python train.py --hidden_size=96 --head_dim=64 --positions="rope" --init_std_o=0.0 --learning_rate=0.00806
Each number is 128 + 32 x the weight over its row's rms, rounded and kept within 0 to 255. Layers, rows and columns count from 0. The size above them is the row's rms in percent of the matrix's.

# layer 8 attention query, 128x96, rms 0.12, rows 0-30,64-94, columns 0-31
size [151  94 119 109  91  94  88  98  86  85 121 101  85  91  85  83 114 116 120 105 108 102 101  83  98 105  70  91  75  95  86  39  51  44  71  82  84  74  99 105 120 109 104 112  99 125 122  45  43  43  62  63  85  85 100  96 116  94 113 116 128 110]
[[137 105 136  62 177  96 125 196 124 154 115 133 133 133  81 115 109 100 140  46 104 109 101 106  92 132 113 142 112 146 144 111]
 [113 186 165 168  98 148 137  96 119 105 127 105 124 116 158 131  91 121 130 194 121 160 149 105 109  90 210 164 111  92 162 172]
 [147 148 153  68 138 126 154 139 147 164  99 110 148 158 142 181 140  90  83 101 111 112 121 131  98 106 135 110 191 106 156  87]
 [113 145 127 102 141 116 174 123 127 100 117  88 190 100 110 134 150 137 102 123 167 154 137 187 133 101 128 163 181  69 148 157]
 [156 106 107 210 126 150 121  83 133 106 135 137 126 113 135 104 107 158 193 138 114 157 141 149 137 125 190 158 113 103 130  83]
 [100 109 120 122 104 146 159  39  85  78 117  92 124 127 152 125 123 129 145 140 146 154 143 121 170 156  94 147 170 132 130  89]
 [ 84  87 147 150 111 215  69 160 113 158 201 132  71 114 124 118 134 173 136 120 193 104  92 158 168 118 154 167  57 136  68 128]
 [113 143 116 156 106 160  98 126 117 109 119 134 123 156 209 137 178 117 175 169 132 158 147 175 115 131 148 147 143 138 146 151]
 [ 95 109 144  84 108 118  86 105 127 127 146 194 152 168  73 111 104 173 113 132 132 136 113  90 124 166 128 134  93 115 104 159]
 [190 184 142 156 129 163 175  98  94 140  89 117 130 149 126 116 124 127 128 120 166 148  75 105 135 114 117  96 103 114 102  89]
 [118 145 133  50 164  86 158 145 130 160 112 160 136 163 116 184 152 110 134 112 118 147 147 126 123 156  78 124  74 146 103 116]
 [ 92  67 132 119 179 127 128 145 142 128 131  92 149  93 133 132 161 102 109 115  86 122 208 183 124 202 121 171 119  65 162 138]
 [106 136 160 124 122 145 143  72 129 174 140 134 131 153 158 136 123  65 139 105 194  59 175 110 128 173 151  99 134 100 169 164]
 [134 185 121 155 153 120 152 143 106  99 142 107  89 100 107  95 115 123 120 109 149 112 116 111 103 191 123 116 114 168 167 135]
 [177 165 161 157 122 108 119  79 146 153 166 118  53  46 139 154 152  99 224 166 130 111 122 136 160 138 118 160 152 131 108 141]
 [112 144 123 153 191 151 106  30 115 122 136  99 161 110 121  79 109 117 179 132 118 169 113 107 202 132 161  78  84 170 159 156]
 [ 76 157 116 151 129 159 105 108 123 105 103 137 123 111 134  93 118 166 131 189 117 179  72 129 159 146 167 127 121  92 109 202]
 [ 80 134 122 168  78 148 142  53 166 122 126  56 178 139 148 119 118 127  50 143  86 119 107 151 136 135 153  97 169  86 123 168]
 [ 96 116 125 170 107 146 108  84 155 104 173 131 123 152 137  80  89 144 178 183 119 158 100 143 125 174 127 104 167  86 102 132]
 [158 159 128 114 108 127 120 124 163 162 108 115 136 102 110 134 148 111 149 138 134 122 153 131 213  98 114 119 117 130 101 166]
 [133 134 129 117  89  72 187 146 133 159 119 146 182  96 145 114 136 156 133 147 135 158 179  67 115 131 134  78 130  91 112 130]
 [138 137 188 180 118 175 127 144  88 160 113  92 131 108 128  70 117 178 139 163  94 124 127  82 140  98 215 134 114 119 118 112]
 [135 151 130  40 127 117 164 116 127 165 148 151 165 136 126  91 120 167 110 145 144 139 151  89  77 149  85 125  82 105  80  63]
 [177 142 158 157  81 122 109 131  91 153 130 124  41  74 156 133 142 123 149 155  97 143 178 171 135 138  96 148 139 101  90 123]
 [138 104 105 124 104  69 123 173 112 117  85 116 125  71  83 115 180 133  89 126 119 134 117 162 157 168  78 141 110  83 105 118]
 [ 97 117 140  60 130 107 163 128 110 135 116 149 166 149 136 120  98  77 123 163 172 110 156 166 126 171 111 125 129 182 129 128]
 [146 193 117 163 138 166 118 119 117 117 145 163 153 167 106  90 118 105 135  82 107 110 116 178 114 171 141 114 174 101 152 111]
 [168 137  72 163 111 121 151 100 137 109 151 155 119 115 139 143 109 107 126 139 181 113 176 122  70  79 116 135 122 139 112 157]
 [105  89 142 160 181 100 148  74 137  69 119  95 138 155 152 111 163 167  82  87  57 110 137 139 101 140 146 129  78 188 118  89]
 [119 132 136 200 114 118 117 118 133 144 132 138 137  93 171  93  68 149 173 156 110 145 147 148 171 119  93 126 135 110 110 142]
 [140 111 116  90 103 141 114 120 131  61 136 114 113 172 104  94  67 111 150 134 125 131  94  73  44 104 153 135 173 133  95 132]
 [149 164 146 193 158 123  98 170 175 211 163 141 167 154 126 166  68 145 159 132 192 155 109 173 132 175 136 129 105  86  83 127]
 [178 143 119 207 163 147 137 174 156 165 172 151 148 126 163 140  83 145 176 149 152 163 121 138  83 174 112  91 120 155 113 122]
 [170 204  94 177 136 159 106 131 155 126 135 125 125 171  95 180 108 141 208 178 141 104 105 177 130 124 158 134 143 179 143 197]
 [134 171 104  68 105 158 152 118  86  95 153 156 165  97 163  98  81 112  81 103 120 162 109 122 149 152 133  91 203 146 157  85]
 [118  92 162 123  75 120 157 111 108  81 150 128 127 108 140 113  67 128 104 110 142 150 158  53 114 147 125 122 178 100 107  99]
 [173 143 171 186 100 147 107 113 168 122 146 173 122 111 176 131  61 133  71 145 153  93 140 149  95 120 150 165 125 184 145 189]
 [ 97  97 131 116 167 114 144 111 115 120 122 195 129 130 122 117 128 127 128 161 105  55 183  98 148 124 152 165  95 157 161 146]
 [117  79 104 212 154 168 124 114 146 148 153 144 144  58  64 164 139 160  99 149 137 123  71 127 125 104 158 137  93 153 104 144]
 [ 86 142  73 183 119 119 163 167 157 129 125 137 121  92 145 152 177 106 163 164 151 128 105 116 136  99 109  99 121 105 120  54]
 [196 118 153 113 138  80 143 102  60 127 142 140 142 123 125 133 161 126 121 105  95 140 146 192  49 124  97 156 124 108  84 124]
 [139 160 107  72 156  88 138 114 101 114 173 137 155 136  65 138 150 123 148 144 136 162 104 121 187 162 126 126 171 162 160 135]
 [119 164 125 142 167 109 130 135 155 127 102 242  79 150 127 140 123 108 127 142 141 122  97 122 110 137  90  68 102 112 181 156]
 [119  88 128 159 161 125 100  72 208 148 100  65 134 102 145 155 101 114 149 121 143 148  59  87 137 129 151 151  83 151  84 183]
 [179 157 178 137 180  80 164 124 171  97 103 106 103 119 159 135 227  97 156 140 136 124 128  90 142 108 107 114 114  93 153 112]
 [185 170 146 103 116  61 175 130 145  94  84 137 163 140 125 129  96 132 119 160 113 122 148 146 110 126 117 125  95 111 152 176]
 [124 173 102 131  81 161 125 167 194 128 136 122 152  99 180 159 184 134 102 127 146 113  96  94 142 127  96 148 128 209 123 139]
 [139  83 123 148 145 166 150 154 123 216 122 140 130 129 160  88 101 144 135 121 120 144 129 140 102 175 137 109 147 128 129 132]
 [154 117 148 133 128 105 113 121 114 127 139 150 141 128 174 128 119 137 133 104 101 141 176 104 131 183 129 116 148 148 137 100]
 [141  98 115 156  40 104 113 154 117 110  94 134 139 113 116 102  73 121 172 105 108 149 102 114  69 115 108 119  81 143 103 114]
 [120 126 132 140 182 124 132 115  97  97 124 163 109  88 115 128 185 146  94 155  75 110 123 116 173 118 129 117 188 133 141 141]
 [156  52 128 128  94 128 116  76 123 114 148 117  87 162 120 139 208 131 164 124 101 173 152 149 158 195 120 135 109 105  75 135]
 [134  78 161 180  68 148 107 109 174 166 102  97 132 100 134  72 105  98 126  98 151 171 119  90 123 187 131 137 130 129  87 129]
 [161 192 164 158 150 105 149 137 181 142 139 172 177 134 121 128 111  98 135 147 107 114 152 200 106 149  83  91 128 145 143 145]
 [130 121 115 162 129 164 165 129 119 129 130 116 199 130 141 120 142 148 155 166 135 129  95 101 116  81 127 142  69 120 158 125]
 [115 134 158 100 147 113  86 109  92 138  87 125 140 130 166 131 161 144  91  90 118 117 170 192 122 135  91 162  83  90 157 105]
 [137 173  52 121 138  73 135  96 102 137 118  78 144 109 122 119 138 171 116 124 157 112 111 145 127 127  72 102 127  88  99 143]
 [130 167 106 151 121  39  98 125  70  92 119 145 148 119 146 129 128 154 123 128 117 152 132 163 110 164 107 130 120  96 101 127]
 [ 93 185 140  73 107 105 159 118  86 125 128 150 181 160 226 142 128 177 129 135 165 156 112 132 138 134 121 127 132 123 146 104]
 [136 119  86 107 160 156 121  76 119 145  67 112  94 156 150 128  74  99 124 124 127 113 158 108 174 107 116 156 213 143 142 155]
 [137 121 156 149 104 156 122  96 167 124 151  65 116 174 106 150 124 120 156 108  80 149 196 103 122  97 114  57  89 142 163  60]
 [101 173  99  64 107 101 163 129 147 131  96 123 170 225 113  97  62 103 117 137  95 106 152 132  75  85 120 112 153 159 135 124]]
# layer 8 attention key, 64x96, rms 0.125, rows 0-30, columns 0-31
size [101  73  82  83  92  98  99  98 110 113  83 109  95 103 107  98  57 104  97  86  83  76  85  93 106 105 157  94  98 107 104]
[[ 70 112 117 119 186 160 115 129 132 137 148 136 143  61  96 149 204 161 147 110 115 173 170 143 183 118 100 162 109 161 106  99]
 [121 168 196 180 179  89 134 163 166 124 132 183 100  98  97 128 207 154 203 107 140 163 139 154 143 125 114 170  79 164  89 122]
 [101 124  69 123 160 137  99 170 165 127 129 168 141 115 127 166 157 165 140 118 119 122 127  83 127 132 138 152  69 125 127 126]
 [134 158 142 139  86 119  75 161 152 138  60 141 131 148 123 101 130  87 134 134 149 118 173 125  80 164 104 144  57 176 135 107]
 [133 112  91 167  89 179 136 124  94 176 116 137  99 114 148 139 101 103  54  84 142 143  69 136 139 147 128 155 159 163 146 133]
 [148 121 124 134 136 118 139 142 139 136 116 137 154 101 211 138 129 185 180 103  97 107  88  92  73 182 115  84 115 111 129 114]
 [132 125 118 135 148 115 210 143  75 101  97 167 141  96 131 153 194 123 120  98 101 104 112 186 138 123 109 126 118 125 207 131]
 [161 154 109  79 202 107 129  95 126 129  70 151  78  95 143 105 139 126  99 166  93 172 133 214 162 128 104 150 123 122 161 155]
 [120 103 166 113 161 100 109 160 135 160 106 102  64 133 118 152 161  97  66 128 148 142 163 175 156 162  95 127 119 110 147 130]
 [ 70 112 142  57 198 133  79 148 126 169 119 183 123 123  79 156 148 100 152 174 148 149 138 152 127 144  91 188 148 112 136 166]
 [112 127 125 192 141 125  99 134 111 156 132 135 126 154 154 143  85 109  73  81 112 109  83 150 140 164 193 102 164 121 139 134]
 [151  88 129 146 155 136 129 190 201 159 130 123 112 133  60  89 129  50 175 130 159 122 121 142 104 125 106 139  83 118 154 129]
 [121  86 113 156 146 104  54 101 137  70 151 116 133 122 211 119  74  98 157 108 117 138  59 108  89 122 193 156  79 107 136 159]
 [178 106 118 164 142 111  92 141 105 135 151  89 117 137 173 126 188  71 133 157 150 112 171 108 116 150 121 128 208  77 143 118]
 [150 160 117 103 141  89 137 111 166 111 110  86 159 135  89  93 139 115 112 193 128  97 129 114  56  86  89 156  98 143 207 135]
 [130 106  50 107 117 164  73 197 134 132 133 122 171 100 170 214 157 152 121 119 105 149 110 149  96  95 146 192 124 157 107  91]
 [142 145 132  86 140  97 151 123 120 185  95 111 196 143 116  90 103 157 121 132 146 140 184 136  94 153 170 125 149 179 134  98]
 [113 186 164 126 100 107 149 140 107 111 122 110 127 168 104 118  90 137 127 166 183 108 140 164 124 141 143  77 129 114 148 142]
 [161 108 115 148 119 123 134  96 109 170 111 117 146 121 207  95  92  85 108 106 101 183 105 115  62 146 145 109 182 153 161 143]
 [ 67 101 109 112 134 116 170 130  87 149 156 123 151  97 126 193  87 104 103 126 112 143 158 174 112  61 146  99 153 162 123 113]
 [151  48 124  58 166 128 118 115 141 110  19 144  81  89 121  92 148  78 111 166 147 135 131 101 148 170 104 105 151 118 109 103]
 [133 118 122 123 132 135 130 132  83 111 127 122 104 165  89 131 133 159 154 105 111 150  67 132 188 168 137 125 234  86 172 153]
 [120 114  83 103 110 115 143 144 130  98  79 160  86 167 106 175 141 117 134 145 198 116 127 142 143 138  36 132 103 172 136 120]
 [132 123  99 124 127 166 106 124 101 123 146 117 156 133 146 110  96 133  85 167 118 144 187 180 120 155 151 156  98 128 165 147]
 [128 132 141 103  88 147 110  97 151 108 122  45  77  88 144 115 138 148 141  85 117 109 102  44 116  95 135 115 143 122 157 100]
 [124  99  76 140 110 160  99 109  72 119 156 103 152 135 174 155  96 134 118 138 166 130 170  86  90 129 102 102 128  84  99 137]
 [133 146 141 153 133 124 136  93  89 121 178  78 169 101 189 113  88 163 141 141 160 144 135 114  85 103 141 134 149 129 130 149]
 [129 132 126 133 168 147 128 158  72 123 113 157  92 120 151  70 140 169  56 136 105 115 101 169  75 123 111  96 134 117 127 113]
 [113 142  88 106 102 112 106 157 110 157 105 114 140 101 151 130 122  83 180 134  93 145 179 116 190 134 131 147 146 158 142 125]
 [ 72  83 117 140 146 142 100 106 123 111 156 135 145  83 152 163 197  80 130  97 159  74 165 150 123  95 139  30 124 134 133  85]
 [142 158 127  81  85 120 169 113 138 152 119 142 137 134 143 116  96  92 102 200 115 105 135 160 148 138 132 148 152 150 122 106]]